From a checkpoint of a small transformer trained on Wikipedia.
Size: MLP 1024 SwiGLU, vocabulary 27653.
Architecture: LayerNorm before each block, learned and rotary positions, tied embeddings.
Each number is 128 + 32 x the weight over its row's rms, rounded and kept within 0 to 255. Layers, rows and columns count from 0. The size above them is the row's rms in percent of the matrix's.

# layer 5 attention output (transposed), 512x512, rms 0.0518, rows 11-24, columns 0-255
size [115 107 123 108 108 113 114 114 120 120 104 116 111 114]
[[127 117 108 148 179 162 129 106 134  97 158 146 109 171  54 112 163 111 146 131 144 124 135 117 143  92 161 174 112 117 127 165 126  61 146 186 127 108 149 105 114 137  80 145  92 166 133 140 165 102 184 163 139  34 101 197 115  83 109  44 161 115 141 124 160 125 158 139 109 129 102 110 115 113  54  84 115 124 168 161 103 111 138 160 124 133  18 141 191 139 135 118 158 150 167  85 102 150 107 147 108 112 123 141  92 153 117 128 146  89 115 143 135 135 108 138 123 149 106 120 104 174  74 100 137 115 133 127 148 157 135 123 110 130 193 183 138  56 107 126 148 165 114 128 143 128 127 149 168 122 154 144 112 143 138 137 117 101 145 152 136 163 132 122 100 101 126 146 140  98 142  83  83 150 139 155 113 121 162 157 139 133 111 146  68 139 121 172 164 147 216 128  99 135 130 138 144  64 136 122 131 137 128 106 142  83 127 180 132 152 158 168 166 123 161  73 141 113 113 130 103 120  96 145 103 162 103 146 124 125  90 172 133 184 167 149 139 127 119 151 140 149 114 135 176 120 142 115 110 214 144  78 127 136 129 112]
 [118 126 116 102 105  97 138  93 139  94 132 126  96 149 130 138 129 119 123 120 156 154 107 127 131 151 160 110 161  81 132 116 127  78 122 135  80 157 169 153 113 154 117 107 106 118 140 124 122  88 102 188 184  89 101  98 115 148 120 172 135  90 126 132 180 135 163  97 138 101 169 139 105 164 115 154  93 136 122  90 137 161 122 124 123 142 179  45 121 131  81 122 104 146 153 122 117 142 142 133 121 141  89  79  97 178 126 133 116 133 146  75 138 137 117  90 142  87 131 159 114 171  55 140  98 148 121 118  76  96 149 147 145  75  59  83  98 146 165  84 125  77 119 105 156 108 146 175 150 168 150 190 137 133 149  81 123 158 187 169 121 109  89 171 158 147 165  98 131  27  57 147 128  72 159  63 151  81  98 141 153 182  95 152 156  97 196 127 123  90 171 120 159 162  89  87  96 207 133  82 139  78 125 182 157 118 101 118 139 122  90 133  79 104 151  79 141 131 175 112  91 147  84 149 164 119 171  97 104 137 113 143 145 153 116 121 116 160  63 105 144 160 124 122 163 135 191 145 123  93 179 127 147 114 135 197]
 [129  90  84 126 123  81 111 115 127  64 188 144 128  85 117 164 109 132 186 140 147  64 123 141 115 143 133 120 153  77 106 133 155 245 158 179 127 152 140  89 109  70 166 124 105 131  94 163 107 177 117 144 108 102 153 152 169 147 131  94 120  82 113 111 147 113 151 154 171  71  76 186 128 140  72  91 117 106  99 187  93 122 122 107 115 126 184 127 142  97 125  90 127 132 114 128 138 157 143 138  99  95  89 157 113 218  84 133 136  98 126 118 122 142 151 165 143 132 128 113 163 114 143  34 141  63 119  27 140 178 130  60 138 131 116 139 110 105 137 104 130 161  84 142 131 132  83  64 106 163 136 135  67 138 103 113 136 149 108 159 134 153 108 134 129  79 118 133 176 181  88 155 139 114 139 103 125 177 188 247 128 140 122 116 113 137  92 143 153 216 151 138  94 145 135 124 160 132  76 135 119 182 144 151 146 144 131 123 139 146 169  60  84 151 113 116 140  76 163 132  99 128  36  65 103 126 117  97 182 145 142 137 111 105 155 145 144 115 142 121 123  87 142 154 141  72  65 146 186 100 107 106 146 114 138 131]
 [131  81 105 119 123 115 181 145 116 138 122 101  77 162 129 162 182 137 147 144 126 125 161  72 137 133 101  60 100 155  87 144 159 179 106 170 108 124 164 135 185 118 116 123 144  90 146 155 167  71 113 142 114 208 155 113 166 111 133  12  96 209 150 161 104  95 142 126 161 122 139  43 116 148 130 115  97 159 166 152 119 106 139 146 113 144  74 125 148 166 150 128 157  83 133  92 146 125 142 101 156 128 130 128 135 143  77 108 112 156 157 130 124 136  91 107  98  89  93 134  99 193  94 190 111  89 153 164 168 124 135  95 140  94  99 104 159 118  86 115 115 144 131 159 110  99  79 171  88 112 106 133 123 121 155 143 140 122 125  68 169  94 243 158  88 111 141 179 153 145  36 156 114 136  97 139 148 155 103 146 123 108 122  85 117 145 255 150 170  54  74 132 108 163 148 130 100 119 127  98 120  42 167 151 112 147 149 175 137 146 144 156 119 141 148 154 186  87  97 105 145 118 126 122 123 149 135 140 152 153 104 151 202 178 109  94 138 131 120 133 158 139 121 124 125  95 132 135 147 141 181 122 143 152 157 128]
 [144 120 127  92 128 150 123 116 152 138  92 125  95 123 154 114 150 124  55 120 130 140 148 132 148 108 145 158 119 145 158 156 162 173  48 136 157 116  82  96 183  78  69 120 144 108 170  73  82 124 107 143 123 186 106  79 119 134 147 139 142 147  80 134 161 156 115 165 104 170 152  78 112 142 198 160 141  55 163 153 121 148 120 139 153 139 164 174 136  73 129  83 180 159  94  37 133 173  98 112 115 135 125 108 115 114 153 141 126 119 145  93 150 113 114 161 162 121 147 102  90 210 108 185  88 166 113 123 126 156  96 102  74  85 145 140  58 148 122 148 105  98  98 171 134 107 170 132 100  48 128 140 120 120  69 168 133  99 155  85 123 104 134 148 135 150 148 111  80 178  79 142 114  53  73 116 134 111  67 118  89 192 135 132 148 164 117 194 101 154  73 149 116 121 153 139 175 179  99 107 153 147  60 155 153 155 160 115 185  99 132 141 157 138 119 160  71 152  90  53 122 115  80 115 102 135 111 132  92 143 147 165 111  98 140 141 147 143 133 143 116 206 110 137 148 183 155 112 129 166 165 131 162 184 120  99]
 [128  95 184 182 142 112 115 139 111 147  83  82 147 157 145 117 178 148 121  64 112  80 119  75 149 172 114 130 121 164 149 127 166 154 139 115 128 133 135 181 111 169  98 109 115 103  91 125 140 173 101 122 157 124 155  87 130 170 121 131 120 105 122 101 105 121 111 136 129 133 133 167 105 109  49 174 182  60 127 103  77  72 134 157 128 106 212 143 114  92  78 122 208  73 123 177  98  46 129 105  83 121 136 152 181 167 104 130 123 108 167 111 134 110 148 118  86 168 132 134 138  78  88 142 137 176 107 191 154  86 144 144  62 130 117 128 126 138  99 104 172 117  64 156 144  97 102 161 154 162 172 121 136  96  89 102 126  98 136 156 153  59  92 109  91 120 124 125 155 115 165 122 142  53 159 110 136 134 137  84 157 116 162 107  81 115  55 142 134  74 119 145 135 133  68 130 132 135 136 110  99 132  92  79 124 109  95  89  32 152 154 114 171 111 116 136 119 146 143 103 134 167 195  98 102 123 114 115 241 139 159 139 128 124 168  96 118 124 202  81 128 103  95 137 169 167 112 120 107 157 137 151 153 124 143 109]
 [111 117 170  66 179 158 132 110  81 110 147 129  94  72 153  80 128 104  84 128 130 120 102 130 119 138 138 141 121 109 131 145 107 195 102 126 122 129 111 148 110 118 161 137  79 111  79 113 143 126 138 182  86 108 182 157  82 150  85 183 132  90 112  75 151 168 175 144 156 110  93  37 146 177  69 105  99 109 155 151 114 161 172 127 207 108  90  93 172 134 146  81 150 152 133 110 101  84 182 146 106 110  99 121 166 176 114 165 114 128 156 147 122 146 142 100 122 119 119  68 140  65  77  72 118 104  97 127 159 157 111 133 155 102 130 117 182 118 127 125 101 145 165 133 120 119 173 116 107 171 133  99 129 141 176 163 134 166  88 113 148 127  32 144 141 120 128 116 147 220  83 125 142 100 128 123 105 165  71 215 162 128  96 161  67 125 109 113  96 122 181 150 123 139 130 107 134  72 150 122 129 131 123  98 180 155 102 184 116 112 142 154 143  97  74 111 126 126 135 153 143 126 167 124 142 100 169 179 116 127 108 164 127 126  96 108 123 113 136 148 151 124  81 113 132 139 154 152 138 120 111 117 121 146 180 125]
 [122 156 186 109 115 124 129  77  87 137 141  84 183 183 176  70 138 108 118 116 132 139  82 152 127  91 122 130 128 124 172 134 164 141 120 157 143 109 109 134 176 118 136 119 121 140 133 127 229 128 117 151 211  42 142 147 101 100 156  77 177 190 111 210 135 118 136 101 141  94 142  65 140  71 117 156 111 118  97 179 149 154  97 130 140 175 164 156 111 136 151 115 142 168 148 143 110 143  81 129 130 131 112 212 146  89 105 143 162 118 105 123 109 105 119 137 109  98 132 140 101 147 121 140 146 130 110 159 117 158 113 129 125  28 114 174 164 153 128 122  96 159 116 109 106 117  91 218 145 147  84 123 130 120  84 116 125  74 114 131 105 147 113 130 156 112 113 138 132  67  61 125 159 133 132 120 134 120  56  50 166 173 159 134  59 121  92 136 109  96 168 108 144 108 118 121 179  66 152  77 117 149  93 152 139  95 152 154 118 122 131 129 152  95 137 127 136  53  88 185 116 133 146 134 113 149 147 142 209 147 148 140  43 135 137 144 153 142 136 124 153 126  98 121 115 131 128 162 111  98 107  93 137 180 100 114]
 [135 103 154 132 101 125 118 158 121 134 130 157 145  69 163 120 107 154 149  74 147 136 177 180 139 157 106 110 152 117 158 103 117 109 136 163 139 142 118 126 131 102 112 167 143  96 108  93  91 121 140  86 103 113 120 122 148  96 130 119 113  81 148 122 118 152 154 142 120 139 138 115 153 117 135 168  95  66 141 171 135 152 142 144 169 110  46 183 119 195 120 113 140  54 110 103 146 110 160 146 124 135  81 131 127  84 100 176 111 139  97 103 120 147  66 160  99 125 106 147 139 137  95 180 141  99 140 146  79  86 149 101 215 100 120 192 173 146 179 199  91 128 128 153 110 150 106 108 134  76 117 139 111 113 137 103 137 126 148 134 122 129  62 116 105 176 102 168 103 103 255  75 157  76 131 146 125 134 192 150 123 129  92 121 189 160 129 128 152 110 204 110 149 149 137 129 149 130 146 154 139 139  97 128 119 135 154 164  95 148  78 160 162 149  74  85 143  93 141 153 112 133 107  86 106 123 126 142  68 135 129 135 117  80 117 155  75 117 101 165  97 135 166 121 105  77 157 103 106 132 148 157  82 132 119 146]
 [116 124 141 215 125 161  97 140 136 185 115 128 115 185 156 158 151 101 145 159 153  57  67 112 135 117 139 101  85 100 100 113 108 106 137 108 167 138 120 115 151 109 102 136 148 109 124 124 144 109 155  82 131 151 161  89  75 101 121  92  85 119 108 122 135 116 113 117  84 144  86 165 120 128 133  81 124 233 166 148 118 115 115 143 149 137 135 123 146 164 148 133 151 181  85 122 112 122 135 138 182 157 132 148 164 120 155 130 109 110 131 150  77 149 130 114 192 124 146 144 107  94 153  92 123 130 128 107 119 161 152 127 135 157 132 163 132 155  53 109 162 130 194 196 108 137 147 116 122  70 157 111 138 167 137 124 107 115 104 223 128 120 122 120 172 116 114  93 144 138  68 159 155  77 131  95 109  84 147 142 146 118 142 126 122 133 188 125 162  56 118 133 155 138 106 119 179  57 148 135 136 116 159 148  77 107 135 156 140  83 123 156 104 152 119 120  79 113 137 132  86 169 140 138 127 122 134 110 107 190  95 133  58 143  98 121 166 134 114 106 106  77 126 183  21  89 131 144 159 117 104 122 119 125 142 150]
 [159 152 114 218 133 107 133 138 140  94 113 132 106  90 148 119  87 132  95 131 125 132 117 132 160  83 105  87  97 120 126 142 129 161 175 161 149 119 159 125  92  96 199 108 120 133  89 139 112 110 119 147 164   5 116 121  79 151 126 123  67 118 124  83  65 111 126 145 127 105 103 143 101 135 152  99 117  99 139 144  88  99 126 137 146 180  93 191 125  89 182  80 102 106 133 122 105  51 107 133  86 144 147 172 105 143 135 131 148 145 128 151 117  94 138  98 159 182 192 146 134  72  99 102 118  86  72 130  74 109 126 124 182  77 141 126 134 183 175  90  47 106  84 112 143  92 112 129  83  42 191 123 130 106 117  97 122 167 176 148 156 100  77 129 125 169  91 172 161 159 132 147 167 139 156 125 140 143  39 134 147 132 150 117  82 115  84 139 127  81 187 135 107 121  99 109 123 155  81 113 167 108  94 147 133 131  96 108 142 154 161 102 136 128 148 101 164 122 109  91 165 126 117  83 183 166 164  90 168 130 129 145 102 144 112 162 119 116 112  93 170 103 107 138 123 124 121 107  68 168 213 101 141  99 119 139]
 [120 141 216 143 163 149 139 150  97 141 124 171 160 126 164 123 157 165 117 155  86 134 166  93 161 123  72 145 239  95 113  88  98 128 108 134 115  72 107 134 143 133 124 123  80 118 134 105 124 133 133 178 154 139  95 147 149 148  94 212 132 143 180 166 162 135 169 117 107 142 117 148 122 120 183 120 102 125 117 121 188 152 134 150 119 140 194 112  98 144 142 143 122 105  90 115 121 129  30 124  89 133  93 129 138  97 116 141 110 109 119 107 106 127 132 153 155  97 134 141 160 147 101 111 131 111 130 144  74 159  98 123 113  80 122  95 121 121 136 126 113 103 157 200 144 143 143 189  85  78  98  77 131 121 128  64 119  57 140 120 124 108 207 135 165  98  99 156 140 101 167 142 118 140 120 148 136  68  66  80  91 142  99 160 133 104  96  84 120 146 130 107 151 117 133 135 181 112 159 124 121 103  96 141 130 123 134 122 131  55 115 101 164  84 115 136 138  89 144 155 123 155  97 114  71 121 135 126  92 169  85 114 120 128 136 148 119 102 129 111 118 126 155 125 164 158 160 118 123  84 133 187 135 106 113 171]
 [128 104 114 117  88 140 126 139 106 153 122  93  68 100  48  94 169 155 136 131 120 142 145 146 132 146 107 116 163  93  81 122 121  98  71  55 133 123 125 170 121 170 109 113  91 117 104 122 128 164 121 212 110 148  92 147 147 153 101  80  77 178 169 131 103 136  84 124 157  94 129 122  77 103 133 171 137 126 125 143 138 153 144 139 191 167 173 108 105 157 108 133  90 128  88 130 146 124 170 147 111 132  70 165 130  87 133 140 115 121 109 103  95 160 104 140 106 156 123 105 189 191  92 134 126  73 116 141 110 142 116 101 109 115 146 132 175 169 184 133 136  97 108 145 113 163 105 138 140 121 125 151 147 124 171 127 154 143 122  58 137 125 142 122 120  85 136 135 153 142  68 152 109 124 124 154 141  88  72 133 119 140  79 117 149 116 165 176 138 113  48 109 187 139  77 131 152 180 123 140 138  80  65 118 142 132  83 131 116 107 178  99 170 122 144 153 124 172 137 135 116 165 125 109 147 145  90  96  80 147 141 134  89 120  95 120 110 108 125 149 116 131 178 115 126 117 115 130 215 107 114 161 109 158 122 140]
 [101 108 135 124 156 108 119 123  67  55 155 197 144 135  81  92 119 111 140 119 145 137 143 112 167 112 127 170  73 131 125 143 133 204 144 200 138  87 135 124  61 158  50  90  91 136 125 160 153 128 143 128 107 157 129 111 143 110 118 105 118 143 143 127 133 133 156 173 121 102 141  53  56  99 171 130 120 150 123 122  76 118 160 100  83 120 164 118 125  72 150 124 184 119 144 142 109 147 114 125 116 119 119 121 130  52 125 172 142 118  90 103 100 150 103 166 159 204 134 125 131 136  87  68 110 104 137 102 178  78 152 106 160 162 147 196 154 145 166 189 155 148 135 101  81 115 152 203 101 143 151  96 103 172 120 149 114 134 138  91 120 106  81 119  75  94 138 139 131  19 161 151  95 226 111 159 119 109 190 131 183 138 118 150 102  94  81 147 185  67 156 138 119 142 121 149 125  94 134  89 118 110 150  96 151 137 128 146 158 122 151 133 117 108 158  60 134  81 125 135  87 100 102  84 113 124 149  76 145 134 117 135  94 116 175 105 126  92 116 132 166  97 129 174 121 140 107 173 136 125 119 177 135 150  60 123]]
# layer 5 attention value, 512x512, rms 0.0506, rows 12-24, columns 0-255
size [109 114 104 102 109 109 113 112 114 107 109 113 119]
[[118 124 129 116 114  97 143  87 151  85 113 137 138 116 124 142 167  96 131 183 145 155 131 137 136 122 147 137 180 134 118 157 137  82 125 103 123 127 133 162 102 149 111 119  88 129 192 113 137  53 111 187 205  94 121 119 127 170 130 169 123  95 138 131 127 134  94 123 163  91 180 147 114 151 124 154 118 143 137  91 106 132 153 121 128 133 182  78 104 164  78 160 122 113 135 108 141 126 155 136  91 125 117 102 122 167 144 142  90 119 129 153 125 129 142 112 173 117 126 139 112 161  60 135 155 174 171 128  48 100 112 162 142  88  84  55 113 162 146 108 138  58  95 147 158 124 104 135  98 184 185 162 171 134 154  69  91 182 236 147  91 118 114 144 148 137 120 110 133  88  71 165 137  98 136 120 105  70 103 146 157 121 126 129 150 106 169 120 123 116 177 147 185 133  99  83  95 222 128  87 174  58 120 140 197 128 135 107 101 162 103 119  54  51 143  95 139 145 127 128 100 139  76  82 151  75 106 120 119 124 138 170 173 144 119 129 151 138  87 119 135 160 113 111 160 107 195 137 111  67 182 127 106 118  98 141]
 [182 123  90 111 142  70 109 106 134  77 188 159 112 132 116 160  63 123 154 141 117  75 166 138 137 148 185 124 143  70 139 147 152 227 153 181 113 126 177  77 119  56 123 128 104 140  84 163  81 191 125 176 114 110 112 162 169 114 108 110 106  76 135 132 118  90 125 147 161  47  61 192 114 156 118  89 147  77 105 179 119  96 119 130 117  96 184 117 116  75 110 145 129 112 124 121 149 178 141 133 138  77  97 172 130 185  74 157 139 118 136 113 119 115 124 125 142 127 162 101 165 132 118  26 148  63 125   9 136 136 152  68 137 147 135 182  79 102 122 139 116 168 134 103 144 147 106  76 131 150 166 113 114 139  94 110  87 139 122 187 136 141 103 124 146  93  84 134 183 170 116 149 114 114 152 114  95 168 201 212 128 131 141 120 124 109  90 131 116 194 132 150 111 180 142 143 133 132  85 135 121 125 110 138 162 109 153 105 158 144 135  70 123 164  82  86 177  90 160 123  92 158  61 140  89 102 141 135 185 142 119 128 102 122 125 127 140 130 139 105 120  80 163 168 150 111  80 141 180 111  92  84 189 115  99 144]
 [142 127 110 131 109 145 178 164 137 184 140  87  64 104 108 118 189 138 172 156  87 137 128 101 148 142 112 121 100 115 119 126 162 175 129 162 147 124 173  98 130 123 144 113 118 118 140 145 143 103 147 136 115 187 148 114 160 129 130  53  62 215 157 134 111  79 145 123 167 130  88  38 146 135 105 135 149 161 161 140 102 112  78  92 109 180  83 128 131 180 140 103 144 102 134  95 174 121 163 128 130 121 148 106 108 143  95 142 149 108 156 147 128 143 120 140  76  72  70 114 122 197  87 181 137 116  87 169 181 145 173  85 154 120 120 131 148 162  95 142 133 121 145  85  92  78 101 143  85 103 144 154 161 120 124 120 155 119 101  93 124  93 232 166 101 144 135 180 156 136  50 119  93 112  98 122 111 155 133 145 109 123 140 102 126 159 255 142 160  40  33 129 135 155 119 189  76 119 135  91 103 116 122 148 101 120 130 161 111 160 148 174 148 142 147 132 146 112 115 124 156 129 148 140 119 102 130 153 147 155 157 139 221 164 133 137 126 129  88 128 178 148 145 121  97  78 112 115 132 164 168 101 115 168 127 131]
 [123 126 143  87 132 120  81 110 139 163  85 122 113 161 182 124 161 133  78 122 136 133 120 144 130 120 157 154 138 135 129 148 119 177  48 184 142 115 102  93 159 118  79 120 138  92 152  97 115  83 124 108 152 152 104 110 103 122 138 112 143 140 176 130 149 173 104 140 160 177 135  80 138 158 157 141 161  22 146 156 153 175 157 139 122 154 199 147 160  86 140  54 137 142 113  83 153 177  85 131 134 140 100  79 110 130 154 140 167 104 119 110 128 136 150  95 125  84 107 103  60 206 132 197  95 106 154 131 129 145 153 120  63  89 168  80  71 159 101  72  89 117 153 129 108 115 137  85 121  40 117 168  97  97  93 118 136 129 185  92 143 105 157 186 151 129 107 152  81 156  77 142 130  51 104 124 153 132  61 112 108 139 124 153 187 175 134 112 110 150  45 175 137 104 153 116 162 169 139 102 128 157 119 118 166 122 126 135 159  99 117 113 159 174 174 167  68 145 125 123 131 175  88 105  82 144 139 162  86 180 149 167  97 117 164 145 145 138 124 126 137 163  89 132 133 175 156 115 140 154 122 107 130 163 135 110]
 [127 100 214 151 114 124 130 146 100 195  81  65 131 128 140  80 160 124 123  86 134  90 118  93 164 185 159 119 108 216 110 148 159 139 129 133 134 159 131 183  84 133  71 101 107  99  79  88 129 197 123 103 139 125  97 109 108 143 130 136 131 110 140 108  88 133 129  98 141 100 123 210 134 134  62 154 190 100 150 118  87  25 112 148  94  79 187 126 138 124  26 118 138 102 115 148 106  40 125 119 112 139 131 135 175 174  84 121 159 165 155 126 133 126 155 121  97 120 134 145 124 120 124 155 124 112  98 181 137 117 127 120  68 135 117 145 131 143 148  90 163  97  56 163 132  98 110 158 176 168 190 142 144 103 120  98 141 117 119 132 123  49 120  98  59 137 150 121 137 113 143  89 163  91 151 100 124 147 119 129 155 127 159 136  85 140  46 148 102  47 100 145  88 152 111 113 156 128 182 126 119  74 135  87 136 117 143 104 100 135 135 116 138 116 144 156  91 138 135 134 138 150 222 111 137 198 129  93 218  88 161 138 133 144 138 104 132 119 165 116 120 121  99 146 130 143 114  88 132 134 127 165 133  42 130  97]
 [ 87 119 176  95 209 135 149 134  74 116 163 141  79  89 123  83 124 113 134 111 109 129  84 142 126 123 100 115 147 126 139 111 125 173  71  90 141 140  93 157 104  82 129 154 113  96  97  93 119 163 128 203  69 110 153 125 107 144  99 185 107 113 120 130 124 148 130 152 178 135  78  36 119 179  78  60 160 124 152 190 140 152 122 143 169  85 113  88 122 106 160 105 128 158 153 104 158  70 161 156 114  95 120 133 133 197  84 137 134 127 178 119 143 130  90 122 154 142 198  36 137  71  87  83 112 119 152 131 173 156 106 130 185 112  95 138 157 111 142 163 105 141 139 117 129 128 145 106 105 153 136 143 128 130 185 167 124 160  48 121 154 146  41 156 130 124 164 114 118 255  93 144 152 114 164 134 118 137  58 185 147 158 126 136  84 126  85 127 103  99 185 146 137 122 134  92  97 102 132 105 147 169 113 104 212 157 126 121 135 119 116 167 146  95  67 123 143 105 147 126 122 126 170 136 139  71 159 128 100 144  67 165 148 111 122 121 139 128  82 135 120  98 113  97 152 177 138 171 144 137 117  90  85 135 148 118]
 [174 123 222 129 108 147 164 121  88 137 142  60 181 120 176  77 137 100 123 147 114 104  69 142 125 170 137 145 115 168 153 115 139 129 117 188 160  88 141 145 142 107 103 120  60 138 101 152 176 116 108 146 193  38 123 154 112  90 134 115 194 200 123 125 145 127 134 121 163 107 141  61 104 100 108 121 157 121 135 197 165 178 127 153 167 194 157 144  84 145 143 119 152 170 144 120 126 142  63 129 107 142 156 207 123 103  97 139 112 111  92 137 150 132 149 173 103 112 100 117 120 179 108 100  70 169 143 173  77 159  80 123 133  44 137 137 176 160 109 129  92 125 124 118  88 140  96 184 116 112  73 136 141 149  80  92 100  49 114 109  95 150 112 131 150 117 119 131 122 108 104 155 159 144 171 122 159 122  93  63 174 126 116 118  27 119 134 145 103  95 157 115 152 115 121 117 180  35 156  54  95 154 108 160 128 108 129 122 113 122 108  90 154  91 133 131 151  69  97 136 109 106 156 162 134 108 142 101 201 144 119 137  19 155 125 190 141 150 163 143 110 144 138 158 113 153 111 156 111 109  81  89 142 138  80  89]
 [134 136 130 138  86 113 132 137 111 146 139 148 119 121 172 122  97 140 140 110 145 117 155 154 124 116  83 126 149  84 144 164  82  79 136 154 143 138 146 140 108 113 123 167 194 124  78 111 113 103 117  96  98 120 119 119 133 102 102  90 131  82 109 122 122 111 125 124 141 111 169 103 141 141 107 182 131  82 138 188 158 188 144 148 195 126  80 177  98 234 150  92 141 106 104 143 165 121 132 130 124 150 105 177 133 121 135 144 132 133 129 115 110 147 127 150 103 113  93 180 137 111 100 191 123  81  83 132 113  67 145  84 171  84 124 173 143 166 155 227 116 151 125 121  90 146 109 126 139  98 160 134 152 128 132 123 157 132 141 126 110 124  59 100 108 196 139 173 119 124 249  96 148 105 143 145 139 107 187 168  96 109  88 134 191 177 123 119 124  95 236 123 148 137 117 146 120 159 147 150 189 168 113 148 111 101 150 141 130 140 123 166 138  99  88 105 111  90 162 126 120 127  79 101  82 124 154 129 144 174 108 134 124  89  77 120  99 124 108 186 101 135 108 127 110  90 161  99 115 124 151 162 107 124  80 138]
 [117 136 150 172 143 160  87 120 164 219 155 166 117 160 160 133 159  71 169 132 163  75  78 141 118 113 155 130  74 122 117  89 123 112 126 112 151 151 167 128 106 133 101 124 128  81 154 113 125 135 166  88 151 161 147 133  86 182 156 129  68  97 111 123 151  96  99 128 117 140  82 174 119 124 148  62 134 222 139 134  79 131  74 167 151 162 128  96 172 195 103 123 127 152 110 138 120 119 125 125 192 169 104 176 144 122 187 144 138 136 121 141  92 123 123 132 160 117 131 116 101  93 114  69 178 158 102 122 124 129 129 143 167 123 142 173 126 130  97 132 134 104 207 186  92 105 134 150 113 104 153 164 131 141 131 104  81 107 119 226  88 102  79 118 181 108 143 129 135 145  77 165 122  63 117 139 147  58 164 150 130 115 169 129 117  98 175 109 169  52 106  96 154 141  77  96 152  77 104 124 136 114 154 186  88 122 119 143 129 133 114 139 115 149 103 120  97 105 145 137 136 144  91 154 134  87 139  65 147 136 110 128  80 120 108 133 182  97 159 134 149 125 137 129   1  79 144 129 130 134 109  46 111 132 114 112]
 [169 117 125 185 126  70 153 139 130  71 109 116 111  91 147 156  65 120 133  89 119 113 152 106 126 137 146 127  81 147 154 147 106 152 154 148 139 106 149 121 124 133 191 108 144 103  97 124 118 130 121 104 107  46 146 132  86 141 120  82  82 117 135 104  98  99 101 150 109 111 107 124 143 130 115 113 126  79 137 134  93  83 143  91 121 149 113 184  85  81 177  92 130 126 139 130 115  41 129 147  94 153 127 154  79 162 155 133 124 112 155 142 132 125 131 139 144 194 147 123 155  81  72 135 151  75 172 112  74 116 124  80 157  65 167 102 137 194 186 130  50 120 107 141 154 161 139 165 110  28 186 152 161 114  87 111 106 169 187 124 134 128 119 114 136 174 136 150 182 119 128 180 179 154  99 135 129 131  44 156 147 133 120 127  59 119  89 134 128  86 163 145  96 106 111 127 125 134 109 128 181  87  50 138 175 104 108 152 172 126 119 109 107 175 137 111 148 135 119 125 128 152 130 142 138 174 122  41 165 140 139 177 129 130 142 118 143 127 118  81 175 104  95 131 129  97 112 145 102 174 181  80 133  93 135 138]
 [133 145 165 140 138 141 123 188 104 134 143 177 115 127 167 109 112 122  88 155 137 139 146 116 114 139 122 135 213 103 113  96 124 117  79 134 139  92 106 122 124 136 153 135  85 115 145 108 116 138 114 171 153 129 104 146 139 148 105 212 141 113 139 122 162  85 115 131 129 138  79 153 116 103 173 117 111 144  91 140 218 147 121 113 108 150 203  93 131 147 136 128 164 102  96 140 117 105  55 123 119 125 109 124 141  62 141 138  85  92  98  98 131 148 135 184 116  71 103 149 158 141 118 104 127 115  76 136 100 176 175 125  72 116 117 105 128 156 131  97 149 112 118 208 130 122 152 211  65  62 108 127 130 116  96   8 106  88 169 110 138 149 164 121 158  97 129 164 140 105 169 133 133 141  93 115 112  70  88 104 107 149  65 164 104 170  84  91 120 132 128  91 175 114 132  90 175 141 118 106  97 103 123 159 179 134 119 144 123  94 127  98 152 118 143 123 133 113 147 124 135 148 105 151  86 162 128 121 108 157 129  90 118 130 114 135 109 107 104  98 147 130 116 120 183 125 173 110 164  61 125 164 148 148 134 149]
 [126 141  87 124  68 150  89 132 122 147 154 109  79 111  41  96 124 162 141 162 191 100 182 130 131 118 119 142 154 110  97 141 104 109  91  67 130 168 183 218  99 172 147 112  89 137  89 125 118 135 145 214 120 141 116 143 145 155 147  87  69 185 156 139 115 143  99 147 126  93  88  97 103 116 132 184  90 100  99 151 122 214 128 138 178 147 187 103 100 201 105 108 143 138  90 133 129 140 197 118 109 105  74 144 104  67 115 141 138 145 124 131 117 103 131  95  95 159 120 137 190 196  76 102 163  69  96 137 122 151 116 130 123  92 180 122 172 185 140 109 139 148 120  95 123 132  87 129 110 132 131 133 131  90 156 123 141 140 146  39 142  95 134  93 127  62 133 118 152 125  92 153 100 153 125 129 119 102  78 117  95 150  86 116 142 117 175 158 131  89  58 113 113 108  97 121 164 202 145  92 161  99  73  97 154 153 129 135 103 149 126 107 177 124 160 108 113 144 136 134 125 143 106  93 129 170 105 114  69  98 150 134  96 133  75 144 106 131 145 125 180 151 152  97 137  65 141 141 195 103 138 168 108 133  99 161]
 [156 121 132  75 144 118 171 154  92  79 152 179 134 135  69  90  62 125 106 143 149 159 170  92 142  88 154 138  81 117 156 149 134 149 160 182 118 115 133 149 106 140  59 134  56 129 123 127 141 103 141 127 128 142 134 137 127  84 151  78  98 128 151 123 111 134 115 147 149 137 152  75 102 102 139 138 121 201 126 140 101 151 147 139  67 135 157 102 105  62 128  99 144 144 150 127 124 173 115 142 119  92 102 144 174  57 141 156 120 132 100 140 119 139 122 140 161 210 164 115 141 158  81  65 118  83  66  93 165 102 200  90 153 154 141 195 115 143 171 203 126 119 129  59  64 128 150 187 118 143  99 107 123 140 141 109  83 144 168 126 148  81  90 125  81  69 113 138 143  67 165 129  79 191 128 132 102  81 187 130 191 118 115 114  81 120  82 145 163  90 148 137 138 182  95 200 134 119 132 106 134 117 100  84 104 166 157 159 147 142 103 137 136  87 166  63 110  85 129 136 150 139 121 167 108 124 142 107 157 102 159  71 123 133 125  88 161 170 155 108 135 105  91 152 148 156 135 168 144 175 102 139 135 148 120  64]]